Each number is 128 + 24 x the weight over the matrix's rms, rounded and kept within 0 to 255. Layers, rows and columns count from 0. Numbers have three digits each.

# o: layer 3 attention output (transposed), 256x192, rms 0.127, rows 80-126, columns 64-127
# v: layer 3 attention value, 256x192, rms 0.144, rows 81-126, columns 64-127
o80:114115124157123124121147148101133148108113152127160180160127128090103117124121114152164120113107120117137127116132108104129140133086114107145162096132115078154130128114118135134133116141119155
v81:117125116144107115118130173129104141087097115118136101147126124084130149147119141114152124105132123121116108138180112103128142144108089128086134133166117126124122119131128146085112140091098085
o81:132080134134113127130122123120142136128121114143142133138116129137156117133135155125144144112132128095105141149132120131111115133121118154098121110153118181118129186168103142101141088117113113
v82:147111097146101137141119109096119098110137116106134131140090138161124105142134143123131111138085100166142147120108130138152161120106161099129117113113149153101109135127142153120166128130100113
o82:108160125136099135096124124178161121115098134107144155152135139168139138138145134106147124124133127120142123125151115148157158136118114126127124126102113166115094133114167124141168146158119070
v83:134114125119138138107104121143153128167094160119134122109109115158098146127137148181106125143161140100141142126132155108130112140117108127122090143131158134133150112155139113131140169113092112
o83:203128122163159135119105133123084124116160096133104097140141109191136098116144111187103145135130142117107104154138153139131114140137142090131132114139145118150136133108112106142120127120122104
v84:150068130156139157109142144124141110134115095143129133112152145110177097100120109117143154133085135108124107132148113121119142158128098109121119136133156142158090109155146100099136099147123160
o84:140118115145148151132122152124109141125095148116093122111105129161114137154151129105128110110113111159068097117117151096133167155112104107150099109124085123118127113112083099108135131110138149
v85:094122091106145165145103107120149149160125116125094147156154157084117103140123133104124145122134138126129137138141122129141124099130122168143136132105140119144087127091158096118159116123157147
o85:131111093122139147143111132075162117136176153127128154118114122094133089149112131127116127140124131153141117139085139136107133131146133136143096152097131120104114144112126140094130163077104134
v86:133128121110149139136133108122137116134120119132135069116117144122119114148124143157158085128158152119115141130140140158142137155112151113151145139111124150158090125173101112137066096125117128
o86:122119128111148107117104139146098121126115110144084129169142125135149147123130128142144129125110128101132133101161132086113138153146118114134131121126092137134114099111100108154103139132152146
v87:125162144120135150114100115134167113121128121126107137162146098125119157132113130134142090138117126141107139109102180158155139149132158130139091113138149184073130119164132179127153119149141146
o87:102149166108117117115135104169136133131160134102122148121148135178140116090150099111119132110121162165135136134140111132159141132101131159144134103105091137121136176124126132117081108124137096
v88:151140131123139106120140120156106159084094175166115106156155095152118130102123134115110102127147127134097101115090119114148107152176133112156076116145133132122170136138149155144171112111096108
o88:115194096141116153121156115050104115110121159108161104122161128098115104114122061138113128142106147151096118119187121152168112151116161108138112139141173140159109133120157100144177087138147086
v89:119166157089167127107115150118095166133129181134114140119135101142138119139081119127130135122120100118111103118146110145124114095163155124149107125113126151116122117121116134099147171140126127
o89:133133146107080138109126123147095135163105117106177129126118122074144139141111119164163104146140086158097123119091146125109125118117117084142146129123175134136138097129125130099119135167103129
v90:113101120113138124133131102108126163140143157163121096122093132128155136152148111105135105155180120136139156128080116125107125130143156146158109104096126133147098105141103111149125143100162104
o90:142157120138127123114167129096084150109102140134141139120130109113141129150138105127143166114132089189149121085150114159124124137147152119134130161114130088114135095110100150130126121136132109
v91:149138169127124165153149126103095114137120132113110136202104086149111123173145123105102133131099102186096166115105126140151099151160140150116120120138116113153143119146143154105182076104118113
o91:106116107135086132117152144084148144102109125094132067147183092151147141129121111110104108147125156139141168096170142153129132122112133156124110140109153108122070149137152111149163115121135088
v92:142118134104148125136116139137093158144122130117094105103111121120154124128129101129124143172148155148169134102146117113149105151112151109120121171096104133097128128141142122086095129122101131
o92:151152156113176150101103142133118132150102133142115164122126102147115138105073147126095129163114119111136141164127089121085111118135181126100159119154115131121093118122137108127147115166107110
v93:111127132149146145149121158134123145140120136141107131158148110086135109143112125098142131142119112117145147095121147147109152131109153150100101136128098143131116161134109108120101145117150131
o93:094120140106130134112126150109139133128159127136123103156146134154129123127173124080153109118149143123175142097140153126135126118117101142091121144152165138107152154087103133123097115110140137
v94:120112149124147135130156107121117097121115102156139111154149161129135120132125117138149142162140145120158159131133121131146127122131122135151120124101124128116128110127128168149130133102117135
o94:126108147123131135179154146167102108129104145134135125135146130117142127129119123109115134148132115130125086143140152143167129116130130129149115147140085128117130083126130145142147105098118125
v95:092130126139121098125104150145105138104156116142123109090130142117079112183109138120126125106141125163139143131113108140085154140126078146156132127122121118114138127105097150120112127090128095
o95:131122127169113125085130146189110101143144117134136160099112132077128134109139150132099142102101148135144147153170173134123113095158146121105158166139117127097125139138134137156127154152124112
v96:115117149135111114144111178132119123114116096160130127116147155133111172127114142145140152111142130145125138143076142123081161125125130148163154142130152131119136154140140108140125138098164133
o96:083108121126107160174133151160120108178178093155140149147116150112104119167141160141129123074163146134156093149138133155132122104116111135159142094143113132168152128137111136130124113094133156
v97:116093145096118151135126133098128126108095132105151107144141100126139103102113121128130142128139124135159119170138124121125133094152098131138130151102133137128136144158141093147121113176112113
o97:124129130086119108170123141104127142138096129148128112115140150130139120130142143107134094148104141109159095116076118134156108159088146132114118145141092119135159091130131141121131101128141122
v98:088116144176090060106167110106142118126150122134129146101114117112146097145127117138136126134118110105139138129158145158116153152109118102125130110146126113164134145153134126117168115109119115
o98:150139138134130103159118149117124158119140118166092154115133122172147152153150126128100154120144107118121127138121146141105167153135134160144137142176101143126133115134124160099137140159100083
v99:120128106151140126124115143135122168132140131127104123153125102141104138114115115130142142107105121154154133146155125146164134116113150117140127097118127135137096124145144101133122125130135134
o99:126122142136094119123129110127130105156145161153104166139081123138147135115129122149136133135109125139159129148099146145118157192100126135162138105124131139125131129112092137143136141163113160
v100:124127122129124162139157117129119095145117162127131157116127125103103180086122140135127135154123151139111158127146115125181112132125136139128153158109131136143140115136100106139117134153118139
o100:147134103055166132135094140115132135096148115113144134134120126146120115114137130107162102129125139117148130126156113110129109150094162155107133105161118111135117150139174151107161130103111120
v101:137144125120129126119143143116133151103135119131140112103125125123164140132122140081129164105143150108129133162155156113143088118138110171132175114091086108133104147163114100119111116129130126
o101:125120112123147129177137162118114131121118106138103095139117119142110135120095142114125141135132149112129134164153117144119099120111133148124146151103121112138126100171147134132124129110121193
v102:148111137167135110101154139135126145134138121120094142128116130096133152122124091099148093107151086139099162126156128135135137126146158137100127135142145123157116106144100132158178124133102182
o102:105131091146123101118140144101176130129164120084101127129117096188145186133149112140151110129127103131118136117138124108129124142164160130103113149124105152105107162119110139150172114177118122
v103:168119103138143111138138146140123158172135088143146127103109095092133118144122086115167109117133146170091110108165130144120105122125110119130120129110097133130131103127131150133120136106158136
o103:158141106118141101124105147131147118143152118121092124106103145122137131122156144145128118102129141125138164140102108111135147127170123121096113100128123122115135115151130111137111140123148158
v104:144144154129125140138112108157131172103143111128135169089121118150156119119121134142136143151113156147099103108121090126147121111162104105135125136162140164139106116138135089148094113111124145
o104:119136155147105154105111132164108139164109113140130149121149138078146112099092151128116147148106108135082116117145117145154116140143102122144140142148168129134100147113127104135131102121101157
v105:122146126142158140129129134092116107122124122143126144117133164120101135120113124102128161132141149092114103128128160123132123107175124135139098126104143128107139121140143101163129179115176143
o105:158180101153140088151134169124147134103149129118152126108116130100148133157174163120131130127120139140130104166091113123120118130102172142159099114146089141114157102154114098136129129129131161
v106:134128162142151102153129139158173134084104099147139139078128097116128127133083088134124131150142162124147088147108116134110143112126155118118139122098134102152132101087184128114147123119135149
o106:157128118156110142148076141138160131103155115090135156099129157144103161129140154161098070113137134109116123150072097131091144147157116116143158103145150152124132138123140130131129126162161147
v107:148128149128119086142151110117168137109126131135136127118159078136127164131141133132103089148172112117088172125078111105121118151085135153116146100130120147124132162120185148126133115145111155
o107:116137144134127142129129108139161148099139157107134109108141118152182158128136118150125157114092143126109147124158107153130125116132135110108147139112127082134119171119153104139141121110093082
v108:109136146164115165180131089117149131123132141101092144150082116134116140140119152165135140116130117090136131123140159094090135100107142121126144149139129090153146111087111136157153158156125122
o108:149133091122133129141064101092127101066156122122140141125120155104129095099162151133139100107133141091100101125158145140117113106149133102133138124149107119127162174129138146104135078095137110
v109:156122126157115124128104130129137168151147130131110119143110150143131111117136093131102098120136169135116148118118116133138126172152127139135124128112159134122139125137119169113159144155119158
o109:158142129141123115168115144150120132121158102131159183110105136157106145092133142144140130135110121115096153096171127089142115105170136124152126115147133131107125121106153140119134106155100115
v110:155133114093128164116108125149121167129095112146138158103141139138126124142096144151123138113110095133163110120087157142076163144132161126138130125119129109122115125076122105130145132126149103
o110:117161108128112161087136112088127087136131145109163102121131129117140115129108150145130164119123142136140124122129122123121127113080114143138136107108115142147132119132143131149113138137161166
v111:128113162124141134145158117117116144108116144144114081111135128127140135131147148146119143101142107117155130123114152125127131096105131077161128116134135144128129156134107104141154117109101117
o111:130126119146124128116135129148076114104135105160141104141166142141138147157097113135128152158145119139112132141106094124124124126121119146124162111125110116081115133096088121141133120131130133
v112:111109105108168160153154123102108102122145133102106131111132152135144124111125098102113130149134148133115134146138150137116102088123140116114142112117138080109138118116124124143115131137145147
o112:165143088124179137146110164099120136115144091119140113110116119161134143127124136105150121110136103172096142153069114102123112134138097111146138168133123119145128116133104137106132129084127145
v113:151150108156112131171120129144132135097114140111122105160125130131135118142134111118105142092170144137136109120141135122145120133164144105149120117150114117161160147160159151133106126135102109
o113:121080137146079157134127173126120124103125110158128181140149143117123110167151114130140128152094148085103147152150139088106135144158125106124125124140123052143142157107102143114110111141122109
v114:109134122111114131145143115115128093149115158115115117135136129116129131114098137124145139152136172110120110093144088132080125121132134123122073140143110084092142112128127156097183139128153085
o114:167157154115151134045114112027158104135117133162141110170146158092118147084108121132122107146112140116117113142132079115140107137119158145162092167084148139124135124115116151128156121123103125
v115:153114119115143094121102150129156161142140107106172163144108128084108100113111119088177110144121092108136132128162138142153138139142095153132148146125134116090133094102166142154095110126131121
o115:152139113088156081122152130174167149158123132110084150098109133126140129126161163103116123107120094136158128125056122127113156107134172160131106112102117105106146111160133125139118134115120133
v116:120103164149131116117122174149118111137101122138130136124141126094130111123111130103128141134159120094109127086161141145149123123132104088113108104096103119150100114139160132092147149148134107
o116:135102152134132108122157135107147097146129124128159120126096111163162156117129096104109116161114117148141159141063123118119139136154124119109122101129111110128137128150148149107129121122129165
v117:148125087121112109136144141130144121119127134137128122141168137111102085131133098116141093166104116155132097134131131109114124118174107160138111157162133117135103136146158107099140142117166135
o117:146115103123111134152144147120114149136139119133117100132163132057149111138143111118104089147148138156122120144091161104129120129136146142144094141128132122110120139117154111107138140137158120
v118:169143126129127137084146096133121140128139156106115134159143136149119104135161129107120131142110136125116097122136104130152123139130118111133119137143134134108133134134123147105117128074124178
o118:175148168090120118127093112138118132163131132112129128144103116120145097120133098138105141107081159134118097125121115120103111128123136157138113113147172132160083155086101146099141142144153078
v119:129124103130128158150106128151093138147131135146115134100134107142144059124113117149101126148148144100162093176114145125105123123133089100119124140138136123128112121107168091154118120115146154
o119:144147122153150129126123125114108112113137115177132146127106110124120093150141142119106109160121118074136102176114149146157117130092110104146137123111152094128144135109132139157120139119131167
v120:144110133144097120106123114111111115151102126142158101165110127149130149145119179123132123144117144128113132128090140134147172157125178094131148130142140144085104116126158119139174116090126164
o120:115110140144136074112131085113124118106133129128140108135156133208143152135102130144133158126138092120107081129156098123134175128139137108164113097120143135112103149123168091130127137120131140
v121:133160120101138096164139129124164168160113097126133172104122113126186154129125138155112129122130092153114118124127134103132118126152119116138186126155146128151137179101130167140130084118115118
o121:090128119121082100174121137131136121157116160118112138150122157113142166147129154184109082136111122106131173117146192157130152138141110148074151109154134078128129134107144096141144138129108109
v122:114147140115156096140108152131140123141119111104126128149140118127119103146116122141123130131132132157147137150135131175149124115129129127152115120146095077120162120160148110125123142102117127
o122:124121106130119151114110132144124090112138104106126075138155121150126118161109126147113106110106134129133130166117138153101116156120198171118097116145132133137167132140115106106123141144144133
v123:180138142138110154151130146126104122124137103166134157143137096138137106173151124134148099095133170148169132131104127100089131098159151149116125111130141116156121155156147101124132136070129159
o123:102101103168107148133129107126152131101140115119138139134188136130121077103136163083121076124174126140156153130154145115143139157129143103133143078103149106154123123150131112113130128149125120
v124:123076132118149124140119146129126126116145172108125115097125133137141149130136107180128124105125129140137121150099140110126115164123109121146149117110102134143151123138166188120131116143122113
o124:133148110132150102163121168094088101132138132116099140102125134162133159172166118131121113116138123127130153127110132131137138090137133113119148169129165148106160149127160171124138119155141139
v125:143118130103157088079136116119112138103129125135129139128106113111163146137107166135136125097133149117121099129136120119109125100127102128138132137107123103125154125101119114149107130141151143
o125:133145136127140098115145146163120136161116144089095133136090125138116140107135132142120128147145141145134110147110110124121110131123111121146114096105146142145160126135145101145117130128148140
v126:143095133083110077121137107119145136072104141080145125152128112123117122131133109130117126126087180123128113106118115117129098117109142114126087101166096114088099130128127091126095145140117123
o126:147086152122146153126126134082112111137114158099132138122127121170081147156108133159108137146120112129166173148101109131118110103148178138069112136131127162128112153127142113146114150148090108